Each number is 128 + 32 x the weight over its row's rms, rounded and kept within 0 to 255. Layers, rows and columns count from 0. The size above them is the row's rms in percent of the matrix's.

# layer 6 MLP up, 512x192, rms 0.178, rows 157-202, columns 48-95
size [ 95  99  96  89  93 109  96  96  92  94 112  90 105 108  99 107 103 117 106 104  95  97 105 109 103 101 112  91  96  87  98  98 103 117 100 100 106  96  82  96  89  98 106 103 109  99]
[[171 110 125 131 196 191 118 106 136 108 123  70 162 150 116 151  88 143 174 122 117 163 176 129  95 174 119 164 127  81 193 129 175 142 175 171  86 127 130  98 173 149  85 156 128 149 144 161]
 [176 178 119 130  91  92 127 159 126 154  75 100 118 101 165 165 131 113 124  92  66 128 142 158 117  97 147 156 176 157 134 115  95 158  87 126  94 128  21 102 116 128 147 106  91 128 168 105]
 [103 129 186 139 148 136 136 165  98 175 146 141  97 204 120 148 201 168 168 171  77  91 103 108 142 124  72 231  97 159 102 126 156 135 183 119  76  90 113 117 132 118  69 160 108  97 166  86]
 [163 137 152 128 135 104 136 118 109 132 139  96 148 165 111 146 133 131 119 180 163 117 120  81 126 137 123  94 110  98 131 127 107 133 174 140 186 133 143 166  99 140 136 133  84 156 161 152]
 [108  60 122 160  73 119 115  95 201 157 124 145 206 174 104 100 127 119 174  80 120  97 113 117 118  74 116 141 160 123 134 109 162 142 113 132  69  79 152  82 152  92 111 171 111 181  58 156]
 [ 84 189 165 104 113 176 128 170  68  94 110 183 157 117 130 197  92 124 144 130 116 179  61  87 111 105  91 143 158 129 102 126 105 113  92  97 131  91 113 138 158 124 109 159 172 132 104 159]
 [107 173  82 121 128 147 133 108 111 163 124  73 160 165 101 165 179 105 142  71 138 160 154 160 116 127  81 139  97  94  79 141 158 162 118 128 145 107 135 154 130 184 129  92 100 174 145 112]
 [114 126 119 143 120 140 131 146 113 151 170 130  89 189 149 129 127 130 119 103 159 102 103 107 112  88 159 159 101 123 113  65 195 125  98 123 172 116 136 180 160 236 184 143  73 152  97 111]
 [166 131 101 122 130 129 114  99 114 121  95 102 135 114 162 146 108 148  95 198 122 119  87 167 152 110 155  82  88 149 126  97 192  87 147  95 112  80  83 144 104 161 144 156 166 110 142 104]
 [163 150 132  88  78  86 156 112  97  75  67 119 156 162 176 127 131 144 136 168 161 129  87 176 155 160  75 146 171 123 182 127 111 140 108 151 111 214 102 138 132 130 104  24  96 133 121 137]
 [ 54 124 133 129 152  98 132 157 102 166 192  93  94 119 145 124 184 157 151 147 180 138 109 105 157 148 156 139 132 121 105  88 135 114  83  57 138 119  77  71  84 155 172 117 208 120  86 121]
 [174 154 156 148 184 100 167 188 181 144 131 143  98  63 135 107 158 123 133  99 109 156 106 120 135 153 157 101 180 157 108  71 114 105  83 181  96  85  84 103  83 131  98 157 120 117 132 160]
 [130 172 146 136 138 157 135 137  96 115 123 208  87 108 190  99 150 140 108 114  91 147 112 154 134 116 101  90 133 177  90 122 104 159 146 164 125 104 128 102 149 136 100 152  98  41 108 126]
 [114 126 113 175 179 151 105 138  99 183 129 177 137 102 138 121 105  90  92  46 162 102 125 164 112 110  48 140 137  84  91 120 110 162  86 134 105 130 113 165  91  97 172 133 137 140 140  90]
 [133 108  94  64  56 141 129 107 133  81 139 155 160 126 159 135 192 120 154 187  58 124 112  78  95 165 114 148 134  93 144  88  79 123 170  98 141 152 122 125 155  89 111 136  88 148 124 182]
 [195 129 211 148  78 170 156 115 131 141 148 102 135 139  92 153 130  93 121  99 134  93  81 173 149 100 131 116 128  72 126 133 156  30 119 124 112 142 108  89 127 117 105 139 137 125  86 126]
 [126 117 120 118 128 147 146 108 178 128 155 145  64 118 173 143  88 189 115 123 117 111 134 158 151 175 162 193 136 153 102 177 110 104  97 158 118 110 120 187 119 149 109 112 106 106 148 172]
 [170 136 120 153 111 146 132 124 120  82 112 133 153  78 120  62 114 178 151  46 156 153  98 125 169 135 117 119 135 137 139 160 139 101 129  94  98 105 151 116 133 124 142 127  67 141 120 138]
 [205 103 179  65 145  96  63 101 124  91 123 112 103 151 120 148 123 102 157 169 133 164 163 141 119 166 151 148 109  81 107  84 134 123  81 107 190 157 129 149 136 147 144  75 126 146 104 115]
 [ 94 110  71 142 168 132 130 118 150 123 118 127 132  87 135 101 122 111 118 167 130 118 106 157 123 140 140 169 124 122 145 127 158 105 133 156 174 157  80 141 136 150 198 108 100 153 129 130]
 [167 155 117 160 178 120 174 107 199 101 136 117 179 156 101 159  99 164 124 116 113 144 111 135 108 118 136  93 165 140 156  72  80 166 163 104 146 137 166 103 158  53 142 131 131 169  91 149]
 [120 120 163 104  77 162 109 108  67 143  54 162  81 126 195 126  94 120  84  96 196 176 126  98  88 146 137  89 107  83 130 144  77 121 129 101 137  83  97 160 112 170 119  48 154 104 150  90]
 [ 83 139 134  93 115  95 158 138 100 128  99 140 144 145 142  91  79  91 137 103 134 213 126 157 110 122 141 191  91 104 149 148 134 182 150 128  43 140 139 119 112 191 138 169 173  44 150 202]
 [102 157 111 133 134 106 135  81 189 183  56  76 144 161 126 109 167 126 164  66 135 109 152 193 108  97 135 175 101 132  95 146 103 114 190  36 149 204 101 103 104 145 104 119 102 182 151 109]
 [121 143 134 128 103 136 125 105 104 134 151 155 121 187 104 195 194 160  90 158 123 102 100 122 176  99 120  97 130 143 111 230 128  92 207  81 149 104 131 127 105 148  72 153 143 118 112 100]
 [ 96 132 111  91 157 137 141 122 175  84 158 154 144 146 170  89 131 153 116 157 166 190 167  92 145 148 150 120 117  96 125 117  98 212 141 106  96 123 116  71 189  98 160  73  75 144 137 148]
 [ 36 126 109 143 156 132 125 110  86 135 160  80 170 137 146 127 131 145 120 107  94 100 102 161 116 132 107  78 125 119 141  85 128  88 135 179 129 133 102 103 139 123 124 119 142 153 133  95]
 [185  99 131 140 110 155 113 108  89  66 144 136 133 113 138 159 101 149 141 176 147 158 108  95 174 160 136 119 128 129  82 238 104 205 124 168 111  66 144 140 124 118 132 189 128 147 105 119]
 [136  93 126 160 125  92 120 135 200 123 155  97 114  93 137  61 161 145 128 206 158  64 153 152 180 175 141 154 114 122 135  97 126  94 150 130  63  85 120 184 111  96 104  83 138 164 100  62]
 [ 92  99 142 133 134 152 115 121 103 127 182 125 132  99 114 136 123 185  78 162  77 139 180 124 166 141 127 125 154 141 167 182  78 146 133 125 111 130 104  76 135 162 128  41 107  97 135  86]
 [121 121 128 194 156 146  70 136 141 158 133  92 107 148 111 159 108  89 175 115 152 122 114 129 107 162 106 103 131 183 126  71 156 120 111 152  85  97 165  88 127 161 153 137 131 132 160 129]
 [113 118 167 117 115 140 194 111  40  88 106 157 112 142  92  57 126 149  60 146 115 130 121 150 162 150 169 101 183 125 111 127 123 143 132 132 116 122 173 183 169 118 172  86 134 131 155  94]
 [159 118 103 119 118 114 122  74  89 129 162 117 185 131 171  98  88  94 111 118  95  79 117 170 142  88  80 128 101 132 144 116 126 177 169  76 104 156 149 112 103 155 129 103 140 125 132 113]
 [138 134 192 105  88 175 104  90 104 113 152 154  70 158  85 140  59 137 137 158  99 158 149 116  67  83 140 100  93 122 125  71 104 177 144  88 152 117 137 130 109 166 123  88 141 102 122  90]
 [187 158 150 132  84 151 120 134 155 141 106 162 129  97  96 135 134 166 150 181 150 134 178 157 132 109 134 118 121 158 162  93  83 131 104 146  84 137 108 149 135 146  94  96 147 224 100 143]
 [152 108  80  95 144 153  89 124  96  97  76  92 116 156  94 153 100  88 160 121 114 100 124 206 172 107 143 101 163 192 190 115 121 160 104 127 123 147 158  90 126  87 150 156 145  86 148  77]
 [154 160 133 160 137 140 130 166 149 161 138 147 181 164 105 118 195 121 107 154  95 119 189  97 196 102 116  83 152 116  71  86 145 115 136  92 113 147 184 127 111 163 121 108 126 171 149 111]
 [148 172 130 137  96 160 176  93 103  83 137 150  86 178 170 190 129 127 126 149  57 126 158 140 160 123 121 151 148 148  67 107  70 114 179  98 121 106 150 135 101 134 160  66 135 126  71  73]
 [107 187 146  92 110 133  68 108 127 144  93 108  87   7  53 116 124 111 171 142 119 141 164 128 144 152 141 142 167  92  91 159 109 121  89  55 105 103 131 154 157 117  99  83 148 176 110 167]
 [185 148 173 185 159 135 173  81  83 143 184 162 159  85 107 122 117 203 119 118 120 157 121 150 133 122 110 169 120 147 140 102 135 121 111 115 129 147 106 151 155 103  98 119 140 154 130 138]
 [110  80 130 152 170 133 121 124 180  66 128 172 172  61 171  83 114  99 119 180 105 154 169 119 135 146 182 163 111 184 139  97 112 193 135 139 159 160 117 109 130 106 109 104 120 131  98 110]
 [ 84 159 110 132  89 151  95 133  97 178 215 161 131 141  47 185 113  95 134 142 143 156 175 100 153 124 127 109 155 113  89 131  70 148 130 133 101  73  88  95  82 127  40 147 176  56  89 122]
 [134 129 104 147 155 105 140 142 147 123 127 124 165 101 104 136 152 186 156 106  92 161 131  87 149 124 128  77  89 105 129 133  89 153 137 197 127 105  82 131  88 134 160 123 111 151 115 141]
 [134 159 118 141 167 105  91 119 131 152 170 127 140 163 140 210 136 153 131 154 130  68 144  91  76 160 128 114 152 146  48 129 110 112  93 156  95 123 119 161  85 120 120 112 126 177 107 126]
 [145 130 138 128 112  70 128  96  90 163 150  48 149 115 114 103 138 112 154 146 142  97 200 129 127 102 193 170 144  47 148 107 168 104 109 132 111 113 156 171 143 120 122 108 167 119 109 174]
 [128 147  77 123 110 158 103 120  94 161 117 163 139 144 153 121 125 100 167 133 122  86 173 152 114  99 126 151 166  83 162 180 110 109 124 146  57 101 134 184 157 203 124 112 170 140  91 123]]
# layer 6 MLP down (transposed), 512x192, rms 0.0649, rows 157-202, columns 48-95
size [ 96  94  92  88  95 105  91  97  90  97 107  90 101  98 100 104  98 110 108  98  97  97 100 107 105 101 110  99 101  99 101  99 101 108  94 104 109  97  86  89  92  98 106  98 104  99]
[[129 160 118  75 142 115 143 141 144 153 170 139 184 151 114  66 124 152 133 145 116  84 168 120  93 112 131 116 150  80 127 152 141 131 134 108 136 154 129  48 147  86 155  31 146 119 152 207]
 [147  89  70  82 169 116 128  80 155 165 106  65 120 143 118 135 149 167 108 137 113 137 130  97 113  64 142 109  62 120  82 119 130 173  68 138 112 167 107 126 100 175 154 107 116 112 163 136]
 [111 172 133 163 137  86 111 134 180 108  79 102 133  79 173 137  96 144  92 133 108 121  54 115 169 143 157 132 108 115  88 106 125 104  81 112 129 134 117 159 136 190 135 149  46 161 161 141]
 [129 103 102 128 141 101 141 135 100 109 109 145 108 159 141 160 109 112 125 147 111 138 147  64 124  66 114 102 116 120 123 136 153 162  88 139 138  45 101 133 157 152 136 156 119 136 168 151]
 [124 112  78  99 218 182 137 179 121 173 117 100 123 123 132 175 151 152 165 199 127 167 113 123 128 116 142 148  98 110 123 104 133 102 163 153 158  96 111 168  77 164 122 108 113 149 124 128]
 [ 88 131 166 110 161 172 122  60  87 108  91 112 102  92 152 148 127 142 123  78  64  98 156 167  75  99 174 157 157 101  92 159  84  78 151 112 116 123  94 146 108 117 122 166 115 138 199 126]
 [137 119 110  77 170  86  76 144 100 116 102  86 124 175  93  82 129 171 184 132  64  61 121 170 100 117 198 139 199 120  80 116 132 117 162 188 107 203 100 103  95 172 126 110 175 194 151 139]
 [136 141 147 106 151 164 144 152 143  99 113 132  87 173 153 196 102 121 112 145  99 194 100 127 141  95 141 107  98 152 144  88 114 109  45 148 206 150 107 175 149 124 130 136 118 103 141 145]
 [ 98 187 126  96 140 119 114 159 109 169 100 165 137 111 103 145 106 116 140 227 107 103 145 147 127 133 138 115  87 118  49 157 130 215 115 147 156  85 144 109 110  97 171 137 124 121 152 151]
 [106  87 133 107  73  95 118 146 132 127 175 116 121 125 143 136 158 155 125  95 112  71 105 114 137 120 142 129 128 132 205  73  67  99 173 138 159 119 117 116 170 179 140  73 142 136 165  84]
 [141  79 125  76 180  97 115 108 156 132 129 140  87 110 128 142  84 118 130 113  56 154 146 172 145 145 194 172  73 101 135  75 155 178 172 155 131 115 236 110 163 114  88 108 165 117 149 162]
 [100 119 129 155 143  81 162 136 138 124 136 104  82 162  77  57  79 139  97 162 113 128 105 113 185 110 108 130 119 101 182 149 164 149 151 177 165 170 105  80  75 134 172 157 146 144 163 153]
 [131 182  85 115 133 138  88 103  70 112 140 118 144  83 116 132 100 107 154 145 165 152 144  59  98 131 144  79 141 144 161  62 133 124 110 136 154 216 153  73  99 106 140 113 112  96 176 111]
 [121 119 153  72 136 133 112 140 124 166 108 149 119 137 166 149 165 152 153 107 124 109 193 124  76 183 191 114 187 160 111 157 129  96 113 102 135 224  71 139 134 117 130  78 185 111 106 157]
 [101 150  66 136  89 160 127 140 192  76  93 157 184 145 126 175 113 100 146 138 142 120 192 108  95 157 138  77 120 149 112 101 143 116 207 134 117 110 130 127 143  99  97 195 139 193 150 150]
 [102 149  48 156 175 116 174 156 110 184 124  87 113 160 156 108 144 116 172 111 101 164 115  87 122 131 155  93 105 120 150 104 157  83 138 163 164 158 123 106 129 115  99 240 119  80 134  97]
 [142 148 137 169 176 112 125 138 163 175 130 132 152  99 106 133  85 130 111  92  85 150  91 136 107  76 128 109  96 137 109 148 139  97 193 185 112 127 146 139 114 109 126 116 162 128 133 150]
 [137 149 150 110 155 109 162 134 101 101 168  80 152 133 126 179 115 103 133 152  77 180 140 111 151 129 180 100  92 115 149 142 106 136 137 140 123 113  97  89  77 136 149  22  68  81  76 160]
 [143 111 138 122  91 113 176 139  83 133 164 119  91 142 161 169  66  93 108 109  71 150 122 212 199 182 152 130 200 138 134 115 102 135 122  34 152 105  84 106 106 103  69 100 140 173  97 143]
 [160  89 141 116  85 169 161 163 145 119 109 116 105 122 164 104 120  82 129 164 120 127 121 120 113 156 153  68 146 122  99 127 119 119 100 128 123 127 150  90 191 172 137 102 128 134 158 142]
 [109  47  83  72 161  91 116 130  80 183 131 121  97 118 163 129 122 151 165 146 151 161 156  88 114 118  89 129 202 136  82 167 122 160 162 158  76 117 132 120 127 145 166 152 163 123 114 180]
 [100  96  48 120 139 125 156 133 103  77 164 123  72 128 139 133  87 150 129 117 172 120  93  86  86  94 146 129  88  73 224  77  84 128 177 211 107 110  83 109 136 153  66 127  83 122 126 109]
 [154 137  96 139  96 114 133 132 140  78 105 130 195 155 203  56 194 112 140 169 122 109 133 136 116 195 114 142  85 143 189 171 118 165 153 111  80 143 138 100 218 129 174 100 133 109 148 119]
 [142 108  92  92 115 106 152 169  69 142  92 106 120  90 134  73  85 159 136 134 174 132 160 158 124  30  72 154 128 100 142 117 148 140 154 115 135 134 161 167 183 103  98 181 114  71 179 138]
 [ 95 138 101  88  90 137 131 154  87 141 112 198 195 137 142  58 113 144 110 169 121 144  70 161 129 121 135 124 119 229 101 132 160 136 121 127 100  75 160 130 104 109  79  87  68 120 142  80]
 [166 135 162  79 102 122  92  87 173 105  65 143 152 107 133 126 181 148 124 147 127 113 137 131 107 132 135 169 131 176  59 205 155 161 125 107 167 121 183 115  70 157 172 109 150 104 169 117]
 [106 105 158 164 135 168 152 148 163 148  53 115 174 103 104 106 148  83 171 133 139 110  95 216  85 127 131 137 171 124 118 138 128 106 174 132 138 126 103 154 104 131 139 132 127 184 153 183]
 [114 119 128 156 129 100 118 165 118 142 104  55  90 124 145 195 115  97 106 171 146 121 126 136 163 102 140 117 116 109 119 106  70 142 159 103 133 151 161  77 172  85 105 117 106  89 164 192]
 [ 97 146 163 173 151 120 179 166 107 114 126  80 147 167  98 118 168  86 116 109 168 114 119 151 152 138 123  92 136 115  67 121 182 167 169 128 147 140  99 183 107  84 146 147 136  88 116 144]
 [142 162 200 140  99  74 173 145 116  91 101 128 160  86 126 140 100 155  82 114 113  81 144 141 166 146  77  92 146 166 114  98 111 140 111 173 131 150 150  29 139 130  58  84  87 132 100 101]
 [148 116   5 101 107 120 123 111 139 116 155 120 139 150 168 139 177 177 141 131 111 132  91 124 102  86  87 104 101 123  12 110 112  97 144 170 153 120  62 158 115 108 145 201 107 159 125 162]
 [102  94   0 136  80 133 150 167 128 141  86 137 141 114  81 134 104 118  86 117 137 117 119  98 111 135  86 115 136 127 113 108  67 124 150 132 135 128 119 133 121 137 115  94 146 146 120 143]
 [139 132 162  92 141 131 148 105 134  95 105 114 124  80 136 156 120 111 141 141 105 139 132 123  87 138 116 136 124 157 172 157  99 140 114 142 146  85 138 150 124 117 113 202  88 147  69  95]
 [104  89  82 145 211 133  75 140 105 165 124  96 120  93 176 116 112 166 139 117 130 116 141 128 138 139 115  97 118 114 159  76 142 106  78 104 101 119 148 103 155 117 113 149 129 105  97 148]
 [149 134 164 110 128 133 111 187  56 157 145  85 114 124  96  95 106 105 103 112 159 137 104 153 103 109  91  53 125 136 150 122 136  92 200 107  68 100  48 157 116 109 156 148 161 135 172  78]
 [102 173 150 191 112  82 138  96  96 120  60 120  87 128 128 190  73 108 102  72 130 134  87 126  90 112 104  96 121 210 124 146 110 133 120 126 204 126  83 139  86 136 179 118  89 158 138  94]
 [112 158 189 142  90 135 154 130  82 117  75 154 150 134  53 123 163 130 146  97 137 145  57 116 107 124 131 127 138 138   4 167  92 130 166  49 102 113 117 112 171 134 106 135 151 111 106 140]
 [102 140 124 143 152 112 130  97  50 151  58  98 130 164 160  51 134 182 104 175 202 101 106 103 107  84 119 157 131 111 124 161 139 131 113 155 164 138 143 158  45 199 151 102 116 114  81 132]
 [105  79  86 138  99 129 107 181 129 172 155 156 156 132 181 166 138 118 167 150 117 124 104 137   0 149 115 132  90  99  66  66 147 117 160 140 186 134 109 138 176 148 118 132 134  52 144  90]
 [ 98  92 125 187 127 150 119 162 155 143 118 142 156 117 155 182 137 135 117 172 161 123 126 106 220 161  82  93 161 170 204 125 126 168 108 145 139  93 130 142 118 146 144 138  97 144 161 178]
 [ 96 105  64 104 155  73 137  88 114 145 165  86 116 112  84 111 111  71 161 104  96 140 134  98 230 114 195 138  79 152 151 113 130 146 164  82  87 128 116 180  96 135 167 167 147 136 144 189]
 [108 189 141 162 141 165 179 126 129 170 117 156 108 129 158 174 140 162 174  99 153 131 129 168 184 154 140 177  79 113  90 171  78  48 130 133 132 164 152 142 132 110 102 110 171  99  95  93]
 [ 95 131 134  35 129 189 132 137 152 149 198  56 103  94 163 159  57 143  54  93 134 135 100 115 135  95 153  85 130 144 133 113 144 142 135 151 106 146 148 108  97 142 134  62 134 160 163 199]
 [142  68  73 146 118 134 103 168 108 103 109 102 109 160 139 155 139 143 157 179 147 102 162 194 107 144 109 165 152 102 126 125 141 175 154 157 142 138 110 100 160  61  98 159 162 147 195 104]
 [133  47 102 122 161  48  65 123 103 127 134 141 130  81 153 156 110 152 129 151 133 161 112 147 199 180 153  94  31 138 122 172 116 190 104  95 144  77 156 150 114 142 135 136 151 112 143 121]
 [116  95 177 123 148 165 123 128 167 141 170  72 115  45 116 159 104 161 103 113 137 130 115  93  68  45 114 137  66 141 112 132 131 129 121 109 118 169 135 111  63  78  74 159 111  82 207 138]]
# layer 6 MLP gate, 512x192, rms 0.179, rows 158-203, columns 48-95
size [ 94  83  84  99 108  87 100  89 105 114  90  98  99  93 100 102 112 101 102  97 102 107 104  96  99 111  98  96  89  89 101 111 110 102  99 103 105  88  92  88  95 114 107 104 103  93]
[[ 98 117 188 102 175 133 120 181 145  93 104 142 174  78 149 150 137 129  67 119 109 172 170  97 118 135 107 131 112 128 101 165 145 126  85 151 133 137 135 123 112 100 160  89 111 122 135 155]
 [133 110 170  81  68 155 137 133 146 119 116 161  62 126 165 109 167 171 129 121 152  58 163 128  97 136  74 123 126 101 130 132  50 103 165  82 101  96 151  77  97  99 130 114  59 116 127 131]
 [154 104 143 163 159 144 146 115 101 168 120 150 108 108 170 106 123 149 121 114 167 137 182  93 141 157 120  91 117 110 156 145 154 179 116 113  87 128 155 116 105  96 107  48 144 133 131  69]
 [129 150 132 109  97 139 124 119 160 120 126 124 131 166  87 163 159 133 135 103  90 115  83  31 157 115  86 134 164 114 132  92 158 125  97 148 108  79  99 135 164 132  69 164  91 190  85 150]
 [150 118 163  69  96 152 104 146  68 166 136 146 120 194 137 118 104 153 141 111 109 183 168 147 131 188 163 152 126 114 114 118 176 163 135 127 105 187 118 159 121  86 161 119 156 185  55  80]
 [163 164 136  57 121 147 115  93 159 132 121 129 119 149 134 114 132 160 129  97 128 117 148 155  73 195 143 110 124  88  98 180 121 161 157 147 129 158 147 110  81 139 158 149 150 159 133 120]
 [141 129 135 145  92  37  80 128  83 123  96 179 146  86 176 115 101  42 158 170 123 109 142  94  95 188 107  90 154 104 114 121 103 100 198 110  84 155 134  49 158 141  80 123 154 168  94 136]
 [125  96 147 142 148 178 153 134 150 175 177  76 133  82 119  92 130 146 188 124  75 103 103 152 148 133 108 155 126 162 154 146 187 118 145 154 114 118 181  43 108 144 171 115 124 141 100 147]
 [105 109 115 129 103 130 124 144 128 153 132 157 123  88 104  49 100  66  97 121 168 117 141 197 165 169 159 179 113 163 155 122  96 113 128 179  79 128 132 100 161 170 162 151 100 117  89 142]
 [159 167 100 120 143 163  69 177  95 189 142 103 112 152 106 145 154 118 143 120 107 145 114 136 186  83 118 145 145 113 149 127 205 144 150 196  90 119 182 122 120 108  65 136 106 122 147  82]
 [173 216  88 139 138 132  99 225 132 161  85 127 176 104 141 170 126 167 131 111 111 172 181 140  94 138 143 132 143 137 125 120 162 128 132 172 151 148 158  86 112 137 102  69 147 123  89 163]
 [118  47 120 100 107 158 120 140  65 110 155  84 118 137  57 121 123  94  85  93 107 105 144  81 161 123 126  97  89 101 107  99 113  97 187 160 155  94  87 110 151 131 142 161 124 113 110 147]
 [158 139 132 154 123 119 112  98 108 112 138 133 161 164 101 154 175 198 146 107 176  94 123 158  97 157 184 127 128 131 118 161 164 104 130 155 116 131 190 142 161 137  94 101 111 155 106 122]
 [114 173 164 153  44 140 149  92  82 101 167 120 113 116 177 126 175 162 118 151 160 124 137  95 169 134  97 105 125 137 146 128 139 181 120 135  98 122 110 156 177  87 101 112  81 167 146 135]
 [169 121 137 157 141 118 184 141 118 161 141 184 110 121 124 106 179 105 139 146  92 110 161 132  95  89  66 175 141 152 150 124 146  72 151 145 139 188 116 160 119 125 136 157  82 130 134 116]
 [ 53 116 111 103 150  93 155 115 159 110 125 117 131 142  92 172 180 162 119 135 164 155 111  92 124 130  86 161 126 132 125 102 165  95  84 125 139 108 152 165 143 155 100 156 120  93  62 133]
 [170 142 110 123  88 162 131 141 134 113 180 181 164 128 100 171 161 171 117 121 133 144  55 100 111 161 127  83 103 106 145 130 160 165 144 107 133 179  88 134 138 117 107  99  70  80 160 146]
 [138 100 163 118 132 100 105 118 120 149 246 174 124 112 106  99 135 129  73 126 165  90  92 168 170 143 117  97 172 152 122 101 118 173 156 132 147 134 102  97  29 145 108 119 115 122 147 128]
 [127  61 124  70 182 115 177 128 113 164 132 179  99 144 165 101  93  96 110 173 166 187 157 121 195 147 158 117 119  79 151 114  98  82 114 138 112 185 175  95 118 108 147 173 147 180 124 127]
 [158  85 124 117 132 112 142 111 159 106 155 100 136 109 219  97 104 150 141  93  84 127  61 108 163 132 168 181 134 135 126  62 138 149 169 128 151 148 114 134 184 170 182 115 128 161 108 169]
 [110 163 188 133 147 128 115 132 139 158  58 160 122 158 111 154  99 135 102 174 122  95 181  79 181 144  87 128 131 154  65  93 120 100  88 141 117  56 134 112 137 187  99 113 125  87 124 128]
 [181 101 114  83 153  73 148 132 169  97 155  97 109 105  82 109  77 132 105 117 140 114 144 136 128 101  93 128 182  86 126 114 157 131 132 129 155  62 148 178 127  66  68 177  97 151  87 167]
 [154 150 103  85 167 137 122 180 108 111 132 146 136 156 147 152  77 143 135 129 179 205 146  95 161 175 127  96 152 122 104 104 151 141 139 103  88 104 112 114 157  74 119 114  98 169 181 132]
 [154 116 117 147 176  87 118 137 114 100 114 126  59 127 201 180 137 116  95 113 125  97 101 164 134 115 157  99 120 157 136 105 137 183 107 169 129  93 111 170 100 131 122 156 140 130 102  91]
 [133 185 136 144  65 152 113 186 163 156  99 152 123 120 142 129 123 123  87 139 112 108 139 142  86  74  80 111 138  90  99 110 120 155 111  76 117  90 102 128 103 145 178 137 154 153  89  85]
 [152 153 112 109 120 103 175 110 127 135 182  82 124  73 122  81 122 125 167 143 125 129 165 156  78 113 161 129 122 117 167 127 145 114 139 150 113 117 109  97 143 143  87 125 118 155  97 120]
 [102 125 106  89 107 109 183 156  86 119  97 100 104  71 131 131  97 105 106  89  99 175 139 104 140 135 144  99 160 139 151  55 176  83 144 153 111 104 121 190  66 109 107 123 166 136 116 115]
 [108  64 126 189 137  95 169 122  99  66 178  75  98 160 159 125 116 100 143 107  85 164 109 101 112 151 127  97  68  96 177 165 109 172 110  97 138 131 161  75 181 134 107 134  95 126 144 104]
 [100 153  98 160 148 137 132  94 134 135 183 149  88 161 126 159 101  71 156  77 173 135 130 121 170 111 105 180  88 189 146 148 118 139 142 115 172 141 122 147 110 143 127 145 167 156 173 132]
 [131  96 124 151 179 135 135 134 144  78 165 102  86 136  99 156 171 115  99 140 166 124 152 171 150 133  83 121 141 131 106 147 176  95 152 158 193 177 152  80 133 165 132  88 137 110 131 172]
 [124 144 157 161 107 129 134  87  82 160 128 187  99  97 133  99 117 209  56 139  83 146 147 195 153 160 166 148 161 144 102 143 126 168 136 132  87 160 155 111 131 115 112 169 110 131 117 156]
 [112 166 162 180 128 141  80 146 156 130 134 127 190 164 100 108 165 130  94 149 188 143  93 137 157  91  74 188 133  70 103  51 153 114 191 144 109 140 109  84 101 153 122 110 117  88  96 156]
 [129 112 159 150 151 102 145 135 170 138 147 149 155  58  75 169  88 110 137 136 172  98 117 137 152 142  71 159 173 142 152  90 119 126 149 145 129 160  79 159 160 100 107 203 143 170 136 125]
 [133 129 109 156 141 162 115 130  80  96 115 122 153  71 190 173  56  89 177 136 122 105 150 159 152 117 143 168 111 126 163 158 165 111  90 117 174  83 124 118 111 171 119 104  77 165 111 104]
 [144 168 160 188 113 156 140 168 114 138 113  93 143  87  81  67  80 125 109  78 105  65 116 151 109 151  80 127 168  82 141 128 151 146 112 192 179 129  96 107  91  92 169 161  83 138  80  93]
 [177 131 155 136 143  40 126  93 132 122 115 193 139 107 129 144 163 141 118 109 118 132 142 113 178 138 101 119 161  63 124 152  72 133  63  77 139 133 111 138 119 182 115 151  68 112  67 153]
 [169 126 139 159  73 145 149 186 133 108 164 130  67 122  67 153 120 116 104  34 134 132 137 142 174  87 102 147 114 134 187 132 166 184 170 159 141 131 109 121 145 146 135 119  65 183 162 123]
 [144  85 101 124  75 126 183 166 131 102 145 136 154 110 131 166 132  84 157  90 112 134 149 159  88 111 131 128 149 125 113  96 116 149 153 158 165 129 128 120 178 148 126 135 132  97  84 126]
 [124 104 128 140 136 139 112  77  95 121 139  98 163 181 135  95 124 107 148  96 105 109 166 127 135 161 195 161 129 170 109 115 112 113 147 132 157 103 155  99 107  95 131 163 117 124 109  78]
 [123 126 175 136 166 141 108 144 117  90 115 109 106 136 145 167 143 161 154  43 110  71  98 123 115 117 131 155 191 138 133 151 102 229 118 136  88 155 155 138 158 139 158 146 145 141  81 138]
 [161 104 128 152 154  88 117 124 144  91 128  73 109 153 124  88 127  90 103 133  93 131 120  78  78 180 121 163 100 115 175 125 174 128 126 134 144 122 159  34 138  81  76 135 105 179  86 135]
 [ 97 193 123 215 114 129 120 123 136 105 118 110 107 120  69 145 141 118  95 186 153 149 114  98 127 131  85  93 115 110 120 112 171 112  58 138 169 151  75  46  95 121 199 124  89  96 173  91]
 [151 117 113 173 164 128 118 142 197 109 167 145 107  93 123 236 159 108 102 106 129  89 124  99  73 179 108 141 128  57 132 166 109 150 141 132  83 180  93  62 126 175 107 146 140 118 150 119]
 [103 104 162 125 156 110  62 131 164 103 142 133 102 101 146 132  99 160  95 120  95 151 145  94 146 155 111 201 154 147 103  82 103 121  79 122 128  84  77 119 135 158  79  63 157 142 170 128]
 [150 115 127 184 128 141 120 117 128 132 172  64 124  97 103  49 123  69 181 135 180 150 109  84 113 146 109  82 150 100 142  99 193 105 129 139 131 182 134 123 114  92 149 142 167 124  61 145]
 [154 145  63 127 151 128 151 150 148 111 128 111 164 123 136 114 152 125 133 112 101 140  84  88 116 113 129 111 102  76  73  82 117 148  71  97 126  71 101 121 135  95 108  98 110  84 173 182]]